config = dict(
    init_std_qkv=0.0773,
    optimizer='muon_variant',
    lr=0.0126,
    schedule='wsd',
)
Each number is 128 + 24 x the weight over its row's rms, rounded and kept within 0 to 255. Layers, rows and columns count from 0. Numbers have three digits each. The size before them is the row's rms in percent of the matrix's.

# layer 8 MLP down (transposed), 192x64, rms 0.252, rows 126-159, columns 0-63
087:091098145130136148135089129143146136174120116109112135101141178122121116120114106111180179098137126116100126165125116090123103090154170141137148115124144120176119116140093122101109166147104156
099:100131169077106153071112106095114119108101129156139170141157140107115178128135093143098104146168149151114148146143163110086128101159115151156146117117104127130116136154118133113139117108139103
099:093133126119158122089111116131159110150118127142124132132120152113139104128135134167134122136165134148117122062121151101112096164121107167130079137109097179161141160115163089151164108122126094
100:125131110167129114186169081117157101164123148104125152113120076088131143136116128136091167091133113136116106143156177125115113106162127092148116118126133118176096121123098138133148145131123123
095:125129114141127157138110129145140106159102140138128103151093133145156131137097135099092129163187120154112151102048133142103129121111129135181111102143081120103109148138173121147128143158127124
092:133127079091125118149132132140093189155116155108097140105164131136128099118131160156098158121118127141089129123150080147129097109110130151149151112098128140163145119166134099090147168155114136
117:105131144125137160110113099108145119157099155123100154121107139101169130120133151137151120096168128126111132141134137152101156116133072101137172159142112100086093137121118115115181096186143122
100:166112117144163099115174123104143108157090121118128111144139152095113190141112145154182146129127136110155139140071111110124138145146151115107099141157105089111129092109148120114115142120088129
098:101122105135185150160114120099167134090151137133150137117109129148174132120184122090120141136124108124156135126087110098108080147108137140108151144103104078150157150107105140167122124115130124
111:104112127121122144174150127101105092212146138131116146120123130148118108143118162157112173105131153139140118128128104123134171139102118119059132108127130094121147136177150111121124090114118112
104:144134142120143128077107142093120175143108118077125088117157118128094121140101064158138103140132112125112131153143135142153142148107158160126138125101119134132148171164095165108158152104117107
103:155125128085143112153104146122176140080170146144129165126124158102103129124162127153117097127124125141103124151119162127135083112110132090144116116144133115151173053110112111112143105138106147
115:115143097154115140094109131199136177099099152124136129143160156102119114151130106153117148174118120134128130134083108096124116161126120104117100102148177092118142159109124163113141128095114134
089:131139115122119136134121152147173107082132141152172087104143093148112133149161096113084081102132143120128144142140140123156083151147120133099175131131163122139139102095121099113110167099143160
107:113143075159119177119160139140118112140143116163124132117150118100061118109127119128161141118132142116143088186102083109114140155109099118111123120141102148148168151128116160152127118109118161
090:129149118119135097127117165105174184117118136143141152103127146146120131106066131129104106145090131128158105123121102128135103125108130127183081125104119142157166111140147078104165157125147132
086:114121111124127142120125126126099151081102143114124109152134122113109140098171118155139149099081147112105155139087112188113138134152154195076125135139139128139147165135123116155122121087125161
102:133167118109069114102109148173105132089128109141130155106156150141135089104160114115098126135150153124135113112140144104119180117124134122121130142106133136069169137190146112146149113105146127
102:121101105098154142156149137088142121172095162109081138102129127098167144108088162130124142123129114132119145119141108085133128122133113131090161152123101100142124154174141103134181125160122092
097:146062156153171104122118141154097146110125131103132134140110127162101124132071134094150097133124115111142103126153069159118109123150141149087146129169142121127133115119120143158172145146132098
098:122145086102143152084146172131086175132117143146128142120145120144165145105107112117147104157111120159122137105111126109151142138121099179170144153095114112116098107130076166123094122130122157
098:143147130117168137132111170108091125164176133088122135161120138118131138138108124072135122172094153122168132154088068127164112133132114158127107098122105110132138106104145121117125161152115153
092:084102081111159115137177129119111131152146107126121136124057103159106166140124159108148106134134147142116155152071146095149097137148133153175129129128127104120098121122151128156137106127138112
127:121097179113129139150099157104122109126116147123086121138146130167170127167137127136132119135106123159128085109110161154119101095142100121103145144130140091115188076146132086133117149107153149
090:142125093159111112158094121128147096137129138138113177200129137124126117127146112132108131136129140129087141161142124063143103065122150141072127166128098124158116139123126119136137139158118133
090:137118116154138095148153091151136109096128154161146112143126146133156107144093154177128131117149176143126121108137078092155127147132126109070086130107165110121139094162166099127118126134149113
103:135124108122075118116122132130165143116095124123133171140124116147103141199128096120099168157144146141127147118143088109130108110142138150159163116179122140115129129115140137096113068114085123
104:090072112159151140129138138139127082131123122148134133156120158202129115107145089119187150109088138097153129135141099130110150104103146104134099107132142129119116096103127127143153133113167141
102:144150146139137155144130112119104139153095109162152137146116144056150144097144129159111104124074113141120129137125133117117122088120179080160128134131116123166127097116167112105117109107175146
102:150115136184163112123126086123094149116152098121129111116140143099147168125166120057149124109123131133121141168133112122141158156139134086137123120126129115163122107133134123076127162100077143
084:068130124128092118151113139119147110150092150151112104136080134092130160158164102118155133110112139119142104159133117126131127130105168154125114073094139163153091127154149135107112103160157153
093:122097054139119117169140147144138126132146121129144120126135122105112157144161143100132132115181146127172130082126158102151123123158103140102110113136173149152113111118121065135084151124115122
101:136110107115129083153113119119156166117108110141097181122132123120087193126104108099151080126156101171109091117108135102106134141154138145140164125121144171123136104155113106149130146148125122
104:116133104118178172149102175104099115138135154135147083109143126147154145147123136116126103093105116168115118126104133132150093126148115065087122115128117140102170165162149148146134120124151100
# layer 8 MLP gate, 192x64, rms 0.448, rows 127-159, columns 0-63
099:105085098129093127160116115177130151115130159090107167151122124118122188062131137120119116130139106127163153131144104147134129128149102120102065144119145123157142140146133094130100104114118118
104:143116121137132151108069116150163129125140071125098133107154121110149157136123151086112176152131122097115126105136105142100126141064102163156136156131108126148151182117126142123123122153145099
110:137085099141094106159179141134160098122068094170146149087114169143117085122161118104133132128153112148141132138132153111129132114106116102156111105144122170146107131112101142119126156132154104
102:171104118086062142141119120114121113116120097108130093150148119113109103101130087138119122160101131125144118137163119127164125110137175113161157119166178176114148104118161137141130121159119123
096:100141136122145131135145145147158113090134148136139117104117135079097073115154140087125113156145164143119072129178133099109144122119150097139137140129137103121156148146154156086157174103108113
100:121112123143171142126124166117161124111125159116141142120132124117122085122111125152100162051124169108124089138132143124158140135082130164190143145097100131128127129123123149109170108140119096
105:157139152118110118171104117116095130145142122132157124100144109154123125072112140151127091172138121151132135168102086111075117146120124108165087117126133185120150098122106125172116138104138123
091:146122167133151167135140163088120153152107117117138166100114104142148136106140137102107128119112103152134116138148108138135092138162152095088135136179048112160151124128112145163132130114129098
105:105156148099125140109140120157106197081129096131152131170133148170092116105094148125143125117122126114126129141098139084109063123116144106163125156155104100145131119135107145120121149146159139
103:133167106178159127099127156120146127130114122125131100137090124110147150118110140112109101064145176186151135134138153135110113161103119124118115165099150153106165141133145115164123105106090126
098:160162130119128085122122121117146130129113109123147096104103102130134148095090182147124162118139128112164095129145086102111129120097084143179128170097097148100144109132154141153100116113163130
103:127143129144092097131120143173112112135074098118088151192117167133112174106123127116151193139126141129145170137096100126135108131103122110158100158117126131109123130128124098128136142114105160
107:147171158136127114118113130092136181109141140084076121154115147068142141085113144170168124149086103108153131133121130125113133089138118125121109133107125137136122135139166139159112101155165136
093:086140143114097166140123115136130115136145132103114150096104148119113140144133122138139184133113124114127130135150117094166092088153146177150109140119149098174175119163089107115097166128093120
104:109090146138136117109113106117128158096158172153086142107153123149114127090072141137116134156104130097107101147128104138153108126125153105153083161113139118167128123148168082138137125134134176
092:092155141122114144116113139128092201087113173141102165118120120115131134100166118166118120122124132129094151145090153166151170115144117145077127110139109127125139153116149115153125099100118151
100:129162109116075127148140108175123134103145162118092120092153150142095084086190121122131139133121091125140103124140152130143101151172147129109115119194107131124127145114128116117131124106144150
106:089177129100165137155067074103176118143098141084105121102150145095145129153107149146122140149135103114124147122132106081141132119106133184131134154136129137119128140140102116140115096129129130
107:091176135142149152117131142153114131154098139160148156104102124144139073146132096099119145124156114127109095123151071109112109144147147176141117129104168111118153111129092118148164125108092151
101:093105098108152201123145073118157098159135105161106116107153103112133109133111112148089137128150139121129106142145131114151102090163132108156110119119117125124148154151142168132108151168139100
108:100131123132163146086066153160103116133136127097103146155109166116142135114145108140119128102154138147143143145190103160145150142076118143102093125108128138147143080158135092118128135104116123
097:155135121136119148163115097093121159108103140109141108127169140128121117144167100174150137168123124121113082131140124117112113122094154098081118129145136146146140170112113142090087129195113114
092:132070115117166100127127143092171103103137116131129127157136117116149146153096139129134139117143143161100119119154115070124142190114123158145073168120106118124147157125118123104156124165109137
088:115134142171124149113171101159131107094138086119136126122127121146113122111127116123116134095128141167058150116109208120103104132114138153121127138094138106143107156105155139097160137147144097
104:162114144165146119114125154100103139122118104127108143181152142131123146099140126111127119091081133165119103104117153171104139163124095154112125119092108163066099147152125154140146128151165129
097:131161119131118147139115088114129127153142110132105167076121120092130093192155174101158123098107154115134132094108108115135110169115132141141163148168148113140115129141111120126129180134114092
104:176165145126125122147083104149148128131150085131142114138141106124088102130052148155164148142145110142108107129144132124129133174111085129162133146107128095117149163149107126103133140147091131
094:112140108161115139131086079075132119160094144175091162162115145119121113093105137145136106086135147157118129169132136098155157086124131094145160119129135148100152122132157154123108145133116134
092:125140134151154151125147087097153185139162121142090128101132112081091150175104159142134127133095123096059117142135102109124133127109129116116145145152135117119147091145121145138120154174119142
095:094083113066132145167102130126145107116133108111098096117075122119122101146132106148136099156117139108171144142168172147167116121143149137140114151143109145097161117141126145115143116149131176
095:147115123179116137120155103067147118119118170089174163157141112146160134123147117132145133160147140140071110149110142096099131152116148130076137117084114149147120113143127123101143138140156130
108:126141122125124099191123103119158141164126103147098099133133122109138135081133146123117117144100127122134134109143117073097141169157113093107136092144146177139180110175136117143099116103144143
101:177127117128124152099174093133129169140121155128123123118142161108073091152131146136135119111106114096119155150100114090123098097111127159126169154124145130163191146136147124123136153101150117
# layer 8 MLP up, 192x64, rms 0.476, rows 127-159, columns 0-63
101:131130151150115081094136125130158118097145173159134088105128103138124086108133118126131183113120164123106146142121159116141147118159116109139141137091103147114105093132186164086159128142121107
090:093131122119111100099174148115132170117112178099135142118136137148099096110117108143193141128113169135118138148142159139107109135156141104121117138092167118130081084171142102110133122111142139
105:138112131103155154108109149099130150104127126136119110177128116140108142115127155138149122137132156083070123118122101151086111129117153135126165143087126108139122133150231125132132111122121138
090:056098123179140147090166142147141120146138145105130140161113141151130160119151155116123091131153139174169179150159137143120099146118135138083130083133135135113131106130130117128139136112117105
100:165133097124112087111123106094133126116134098133128092161116109122175168127099098143160158126122101118140168139099139120134108146156149106093141142180147119095147129117108166161141095115168112
109:138140142117087130144127168139147107080130119118089145121130141135137142136121139134119158172122119126084170132106067164062141136149154073145116155139141106121102162112122114153109136135144135
102:134141123139128114127123199147117111079158160152140134130126140118117105134164119135091153107106099149103113088166159143157085145096139134138096158103098126160085131139149132166129161137122135
094:159086150137106126087110115109139111160113098163092121099110151139141121129102129118151126169128130079093136096130086154105138113171096151178134098107150115131150100133126158133130107134098100
110:099152133122121144077125138154107131095164123113128136114135149116147148108157095111131132142122122102126095090139137100150081122091126137184129143201112129122131115139126135113109178104135078
107:093137141115139136131154137117113088105119179113157121141192162122104188135126108147112101107093131124137142147092130147152124111110116131122108124132125170166141146163141177112119132113078119
107:136126136140196134138120103120106130082091119106125122145198144134124145157133155079116161113180095180128141119125129121143115128115136118102127129160122123173104153130119116098114150105120145
107:150151141158168123152156083091098158117111155168137086121124132168146083127128154112120139102125104137106160121102112113108139094107135128127148142182130138135177135116132152095090147155134135
083:141117151106108153136140111136082145120112141107133126132124109086139103137153139116159141132093117120172141074113135158153123087137097142120150141160104153093122122126174179134076157150153157
103:112131122158082136115178102113112116100159105186128114140110164136104148077107113153113101130119105115104117124119144092132152083132093121150107132152155146104159148100155172120148144146127141
088:083171162111128132127148142142162120129111173086117142126121139150137106152146101107100131135122074139147131125168099145101172138148112130137101134177125108118098113130116095108185095118118112
083:142125151113124116112132145115175114138148132136138132101112136124164118127092130090093119140163107108125094128173139051162107109125096078174114100129104107107110119131101159127128135169121121
099:121130173147137119125155138102137113141159128102168136135093162088133110145150161110114113130125122135122153091113131141139099169116083139145114119181110109160077166115147160099132100120083137
103:147158138102128126074143122129163175126156124158103129151123140138119162151152144090130150137111073110087140124096139130161119140108151103128106106123094169109136088097119101167127112100106146
104:085120134165181178152107132103148113140152142101126108128124140118121110125132132120117146148152118163130180115136106131137152113159136120155092161154115086126145124126145161092201120099129124
105:157113181126146147059112117090143131121159127120122143102147102103158132127142178126156110109144126110135111160097135146117104120084109135134166115117125156095165136107130129128122114070145158
096:127145096131178088120108121133107111104120119147129137135097173128125161048161125131136157096132085143114136128107107160160143098127136143153128139103147116128129081130143148171151114095109119
090:138135144153124105119088142105125120118090171141114142108185146096133151086124116145150160116129125152129099088146142133107190113102101139103122064146131161115161114127130111126098121143131154
134:133127092132158109151150139096098170112114158159091129131125110092138138115118123142136136071066153145130125108097125153115167138146067135122147143113116165131134122147106156181131134126106138
097:145112135116124122152119147135126131116113123115093125101120092179144110161112117102163119143162170124124111075163120160098154179124090099133155105141160140097100115132090088106138132111157139
092:125110140101133127136149154075134110108141131117183119122149123120138142107096084121146104139133092123136111114158094140157082128143126158131086104159098112146140167172105135147122180106117165
105:175147147096116132157106128163115116143123122153132130114087111146130118141164144131099122138141082105119155122116126111104128109169123183133123123121108093092134117099150154113160056137163160
109:110155100133140157174161129144148146094118121091150126120141119156098122102118126139147121148118161087133146117166116138095109135197110130159109124103127095111116141168107167071125154128115118
124:145148168113108114143126166178135169097151137092127111128126137125111122100104135139165130127103118162147122107094118147163110150158147131117107128136100090159116126118075114150125065086114143
101:096143150125168174130150172108106139082155136110138107145172141143108135110124125111142120132105093128140132171142128076115149141101099145114130094169116135133112078121085106143147094150149119
084:129117153139155167093161146128059087139143089115131109116148127116166135154093134142133138141089120130083143101141124110125119167166092085138150102126120099106151126113157147151136147132146151
095:137104133151107099136105127095132132103110152148156129128134149156141119141084071179137129128128119164112126167099134113171152095111114144155099114083088107125151094129126115114147128121142186
098:155131108096115129098109116142130132084102125108151119161141108131159141124116078105180147104114130174146147132080126162111120099130133149146139142129112088161112145099099172123172136125134087
100:157137139145137155122151133111115136108105119121133136142118097130167160124096147191111140108053120128149125079108145163141113140178127123108105108186113110106134120160101151137136116150118133